Part of a small language model's weights: vocabulary 8192.
Each number is 128 + 24 x the weight over its row's rms, rounded and kept within 0 to 255. Layers, rows and columns count from 0. The size above them is the row's rms in percent of the matrix's.

# layer 5 attention query, 96x96, rms 0.137, rows 0-8,32-39,64-71, columns 0-95
size [ 79  72  85  87  81  67 111 128 104 101  95  90  78  91  82  79 106  67  62  83 102  99  85 113  98]
[[ 93 178 136 114  77 113 154 129  97 112  93 158 127 105 123 153 122 110 106 161  85 140 103 125 102 102 118 155 131 127 114 136 126 113  96 147 172 141 131 146 142 132 125 162 146 174 172  86 155 135 162 102 101 154 158  97 143 138 128 155 107  88 105 138 103 164 143 134 161 101 146 130 123 135 157  84 147 140 119  87 113 124 112 130 148 126 127 106 167 108  89 122 132 104 120 111]
 [111 121 135 122 121 136 127 129  80  90 131 160 106 101 143 125 152 137 102 158 147 107 123 102  50 107 112 126  90 129 137 117 109  82 134 115 111 123 113 120 140 143 127 115 174 165 155  95 152 122 125 113  83 102 176 126 113 121 121  93 109 162 123 162 109 148 166 138  88 136 112  98 133 161 158  76 120 112 118  84  96 142 101 100 139 141 118 157 124 123 125 129 141 113 136 110]
 [117 181 135 134 122  84 146 103 131 130 160 121 127  91 116 147 125 176 126 132 150 126 143 132 118 138 145 142 105 169 151 149  84  86 146 118 126 154 153 114 121 111 143  90 125 102 118  80 157 116 143 145 128  90 110  95 149  96  88  84 122 140 152 148 156 162 113 124 111 118 162 164 115 108 156 137 116 118 131  95  81 126 124 150 142 128 108 108 130 189  86 129 142  96 116 131]
 [110 115 109 134 113 132 135 120 134  83 144 116 127 104 148 107 142  97 150 170 138 126 122 110  75 155 144 142  96 111 120  62 144 112 100 135 158 149 117 133 126 146 119 111 173 139 140  99 119 108 136  86  97 157 125 146 144 102 132 122 143 155 155 174 108 137 163 107 112 100 130  95  98 173 126 123 100 121 123 171 161 158 114 135 134 148  77 110 102 126 149 184 136 136 105 145]
 [131  97 118 126 109 137 101 111 139  94 115  77 108 127 141  81 122 123 111 117 112  99 127 129 156 135 133 122  94 137 132 162 123 133 139 123  99 147 155 142 157 162  98 102 194 114 125 125 122 124 106 155 135 120 153 123 110  51  86 140 152  89 112 117 161 161  52 125 149 150 170 168 103  99 131 150 103 107 152 111 129 119 149 117 109 129 130 134 121 135 144 114 127 137 135 133]
 [152 178 127 120 124 113 159 107  96 111 127 131 137 145 148 135 149 115 160 106 131 151 130 132 136 137 162 102 162 127 155 141 177 141 150 119 107  58 103 169 142 151 141 153 113 187 168  96 104 107 151 140 113 138 142 137 179 133 134 141 104 156 136 129 121 139 138 136 103 117 135 137 100 113 107 151  96 144 143 124 143 115 151 139 141 139 173 180 125 110 152 149 166 129  97  85]
 [117  80 137 124 154 125  89 105 156 164 107 113 115  65 149 118 176 146 135 154 153 118 100 101 137 121 118 136 130  83 129 115 154  99 144 155 126  97 166 118 151  95 109 141 107 138 144 117 170 108 110 139 104 144 123 140 123 135 158 154 144 116 100 170 112 125 149 151 125  90 126  74 127 160 103 122 120 181 132 112 138 188 116 172 103 140 110 133 148 128 134 123 136 129 118 147]
 [117 171 166 175 149 125 140 125 129 130 104 129 121 173 169 138  82 113 153 152 133 137 115  97 165 156 121 110 159 180 128 142 119 124 102 121 153 154 112 128 131 152  90 133 159 137  88 138 117 124 139 138 125 120 102 141  96 147 101 159  90 134 102 144 116 121 120 115 115 120 155 118 118  99 133 126 140 112  99 102 170  94 130 172 143 202 100  94 111  88 115 135 144 120 133 140]
 [ 96 157 130 153 128 110 125 111 125 123  89 128 166  84  89  95  98 168 120 127 135 189 145 139 124 127 110 139 124 146 112 151 128 140 153 129 161 103 125 111 138 146 117 140 139 195 151 139 152 122 143 139 116 118 129 145 126 181 174 119 114 115 134 164 145 103 116  83 113 158 107 127 148 111  80 131 156 112 130 129 145 154 109 139  93 183 131 121 103 107  95 143  88 133 112 155]
 [ 87  98 108 106 124 116 138  83 120  89 127 152 141 185 167 127 127 143 124 115  78 178 131 164 124 120 134 173 174 110 131 156 153  93 119 134  97 101 152 157 148 128 131 110 142 158 148 103 107 115 127 159  96 155  90 118 104 147 115 134 115 101 108 143 127  63 119 140 128 148 134 107 126 120 120 150 166 149 103 150 111 123  87 169 134 141 127 136 132 132 143 108 123 162 143 139]
 [153 136 129 139 136 107 150 156  87  93 139 104 149  91 110 171  99 121 113 146 112 169 115  94  95 141 123 146  70 128 152 115 117 128 161  96  95 129 119 146 100 126 115 122 152 164 114 102 156 140  96  92  99 127 143 120 172 117 135 124 147 133 138 158 144 135 172  97 115 128 120 133 110 115 101 115 131  94 126 104 122 133 130 193 110 179  92 113 140 171 115 136 159 118 150 141]
 [109 190 127 126 147  84 143 183 135 120 145 108  93  91 103 144 141 109 122 151 126 186 103 126 156 137 131 126 108 134 149 100 116  74 120 113 111  97 127 164 134 136 113 154 122 145 123 110 158 107 125 102 103  99 135 144 132 124 136 137 141  63 123 157 111 112 165  77 119 106 166 112  88 148 107 123 118  92 120 106 146  97 134 138 118 110 104 120 137 130 116 165 140 167 125 116]
 [106 126 151 128  98  95 134 136 105 161 169 157 159 110 132 141 127 122  88 102 109 144 111 127 131 157 164 140  85 139 112 142 139 124 138 101  91 133  75 123 113 118 132 155 100 177 145  65 124 150 113 112 111 133 147  97 185  78 137 118 167 131 149 149 160 129 146 129 120 146  78 106 148 153 153  90 141 119 108 125  97 140 116 125 154 141 139 154 143 133 151 126 119 155 113 154]
 [127 118 149 143 126 157 112 184 137 124 110 123 109 132 130 102 165 144 113 148 176 107 146 132 114 110 103 123 177  99 114 140 138 148 152  87 129 126 128 140  78 127 114 118 109  91 126 131  84 138 137 168 150  66 134 154  73 166 167 149 125 125 117  97 143 104 135 139 111 137 149 127 138 131 123 117 127 168 162 121 150 108 142  93 120 140 135 157 117  92  92  86 102 160 150 133]
 [118 146 105 111 104  99 132  91 115 124 169 167 119 112 134 151 132  98 120  88 143 152 107  92 123 134 135 123  78 155 135 110 127 101 115 113 125 101 123 123 156 113 149 121 129 141 148 108 138 144 100 117 123 158 107  90 205  65 107  97 137  84 117 128 142 117 173 114 104 112 116 148 159 143 158 110 128 120 130 134 105 119 133 159 139 159 105 121 129 163 180 153 155 117  97 121]
 [140 170  99 108 144 108 120 105 126  67 142 147 149 159 121  78 104 170 117 135 115 135 123 139  80 126 139 105 176 132 116 136 150 115  98 112 132 144 144 100 131 116 148 128 166 124 160 160 118 165  69 121 111 151 144 108 139 123 106 119 119 121 102  89 128 157 117  87 139 180 124 150 106 153 130 126 156 158 133 109 132 118 127  90 153 132 118 121 163 126 144 134  78 112 147  89]
 [119 111 174 124  92 136 102 121 140  85 164 119 126 103 155  87 115 154 125 135 140 141 126 109 137 154 139 143 108 159 114 119 121 171 126 127  54 134 125 134 130 120 138 117 174  92 126 178 130 154 125 105 128  78  92 124  88 130 106 134 155 135 134 129  99 127 134 108 145 111 152 149 174 143 124  78 147 120 122 142 133 136 142 121 125 138 161 119 166 120  99 167 133 173 126 175]
 [ 86 114 114 113  70 137 147 137 134  98 117 144 166 137  93 154 122 126  91 144 120 162 104 166  93 116 108 145 132 116 102 152 166 114 154 119 131 121 126 160 129 138 177  82 135 171 129  92 139 111 136 154 122 131 113 128  80 132 106 135 141 126 137 157 138  54 134 137 157 104 120 127 156 131 140 121 179 149 111 136  91 137 119 174 118 117 154 140 151 172 117 126 130 141 133 138]
 [ 79 159 100 164 102 127 145 142 159 125 139 142 166  78 108 145 104 115 104 152 122 150  92 146  95 155 134 149  70 116 129 133 124  86 138  92 110 131 147 147 167 119 150 106 141 158 102 111 136 115 103 127 102 129 165 117 117  80 116  83 140 150 142 162 104 139 138 119 156 143 156 122  97 130 132 127 120  95 138 129 123 158 138 187  87 127 107 150 116 152 108 128 163 138 120 142]
 [140 153 140 160 123  95 140 148 147 131 174 117 129 119 100 143 108  99  89 126 109 160  99 131 135 147 132 113  73 146 164 136 169  64 106 101  95 130 128 166 149 132 140 118 149 113 135 128 142 123 127 145 112 100 126 140 136  79 122 114 138 121 109 169  61 138 158  95 179 145 147 124 134 102 113 122 130 106 132 102 140 158 121 165 120 145  88 126 125 130  99 151 164 139 162 120]
 [103 116  98 175 152 127 180 138 128 139 162 133 119 101 122 154 105 146 128 150 187 114 156 131 118 155 185 168 131 168 134 122 153 118 136  95 118 116 142 115 126 117 138 150 132 170 119 137 134 141 133 129  72 132 147 122 116 134 157 115 103 146 193 142 110 123 111 132 125 101 115 133  97 120 169 125 112 152  79 148  91 148 161 153 118 117 152 137 130 153 152 128 113 147  79 147]
 [160 112 131 106 164 119 136 118 103 128 125 143 145 154 113 137 157 118  95  98 109  74  91 110 140 107  99 125 161 149 129 138 127 122 103 148 111 122 146 118 101 111 109 117 127 126 145 133 126 118 150 169 144 113 133 129  92 157 166 111 157 142 121  76 144 124  87 169 115 137 107 143 123 149 123 109 212 126 152  54  99  92 124 111 158 124 115 117 121 154 129 112 124  89 133 147]
 [158 121 125 154 130 114 155 152 105 144 154 123 158 127 121 134 128  96 134 128 105 131  86  98 154 154 139 112 132 113 139 124 104 151 124 143 128 113 110 125 147 154 138 168 154 139 142 114 113 122 157 106 110 124 138 108 182 102 103 105 113 107 138 131 126 147 198 118 164 100  83 184  99 111 104  96 134 115 104 143 126  88 104 128 181 174 113 116 123 125 157 133 161 109  74 115]
 [135 123 106 140 133 165 164 110 139 101 129  90 140 166  57  80 121 164 124 106 134 105 109 122 150 101 183 113 156 148  89  98 125 111 151 118 144 110  87  85 135 123 157 142 169  88  98 140 178 124 131 122 139 122 116 131 144 133 115 119 127  86 132 120 131 145 130 108  70 136 134 161 111 139 125 144 132  85  95 148 136 124 107 134 131 123 128  98 141 120 156 112 133 165 143 124]
 [ 87 143 117 103 117 130 135 158 149 122 121  90 140 113 139 103  94 165  91 114  95 160 119 140 107 124 124 164  81 123 151 131 104 121 128 131 155 113 102 147 116 118 155 113 138 110  91 126 140 115 156 111 133 150 121 193 122 131 108 138 110 160 170  95  71 134  90 139 175 145 162 117 120 154 124 135 105 151 133 119 108 132 128 115  80 102 129 127 108 114 150  75 132 106 100 167]]
# layer 5 attention key, 32x96, rms 0.125, rows 0-7, columns 0-95
size [109  87  85  85  94 133 102 103]
[[ 96 131 132 160 123 183 101 129 163 152 115 142 153 125 103 129 126 114 153 158 127  75 132 133 182 110 109 152 142 118 118 119 141 163 134  97 163 157 110 121 110 119 150 153 103 126 143 134 137 147 106 160 115 119 111 144  86 103 153 135 163  88 127 108 133 172 115 153 130 152 183 135 130 130 132 119 132 142 132 140 167 129 129 160  85 134 184 112 125  90  96 147  95 167 131 115]
 [ 92 131 186  92  91 117 139 128 139 153 116 167 111 125 150 128 164 129 150 106 144 140  80 128 108 114 161 109 131 144  99 141 143 119 105 159 161 154 156 138 110 106 132 126 146 132 142 162 113 136 168 162 143 142 131  70 131 124  94 110 157 146  85 158 146 130 114 168 144 137 152 158 150 120 166 113 124 172 109 119 105 132  97  93 123 164 136  74 142 117 112 130 125 124 145 154]
 [ 81  92 127 151 126 113 135 100 100 121 169 145 134 114 105 129 127 124 104 136 119 125 125 132  89 138 160 149 133 134 197 145 114 107 125 138 116  93  93 128 193 155 146 119 120 142 135 151 136 143  60 116 160 160 132 144 128 108 124 165 120 162 129 148 122  96 120 134 106 143 111 109 157 101 157 104 145 136  89 119 140 126 139 110 177 185 128  97 102 158 128 129 158 133 144 124]
 [142 134 175  93 131 110 162 143  96 128 142 169 139 150 111 105 123 141 127  86  92 117 111 149 115 169 151 126 138 142 101 155 137 119 122 148 129 114 101 118 139 113 102 166 115 167 101 116 173 143 163 111  96 133 151 112 127 152  95 128 164 122 106 119 190 119 127 129 116 161 150 173 141 131 126 114 135 138 143 122  92 132 119 142 140 182  93  82 114 175 111 116 154  94 107 129]
 [124 133 146 139 142 112 124 120 135 144 128 127 115 131  88 135  94 163 147 138 123 170 122 132 136  99 116 139  84 106 130 133 153 135 102 113 155 100 157 147 172 118 151 112 134  76 129 135 144 148 124 128 117 172 121 122 130 125  89 104 132 159 131 121  65 119  83 132 137 117  67 159 128 139 113 157  58 110 147 143 111 151 112 170 133  73 126  85 142 136  97 130 114 104 114 121]
 [138 128 110  63 121  93 152 144  99 117 170 136 178 116 118 141 131 132 110 121  86 155 102 144 101 144 159 141 160 147 172 132 144 117 119 120 138 146 130 115 159 164 143 111 127 165 156 119 148 106  92 132 133 133 166 131 174 143  84 124 105 130 133 146 132 119 147 146 107 119 118 131 126 114 124  94 131 117 128 128 137 115  97  87 163 209  95 138  99 143 132 134 169 109 116 107]
 [123 163 125 151 117 138 145 139 116 171  72 112 135  79 107 151 107 133 160 113 133 113 132 127 119 148  97 118 126  96 124 129 116 150 150 130 135 132 127  73 152 145  96 162 118  96 140 103 167 118 159 132 120 121 137 117 143 154 147 123 126 136 107 146 107  92  43  92 124 146 121 131 139 128 129 117  75 113 122  85 152 131 123 128 106 123 165  89 153 123 106 152 132 160 114 176]
 [127 132 149 144 140 144 143 150 152 143 154 145 103 152  83 123 149 135 124  85 108 150 123 174 107 130 119 124 120  91  77 152 169 110 112  91 118 158 113  86 136 156  83 156 104 131 120  98 145 101 115 143 122 149 158 115  94 131 174 114 153  90 124 116 132 131 104 151 123 169 108 103 125 119 103 102  76  99 163 105 118 117 108 132 149 114  94 121 123 111 187 105 122 131 141 114]]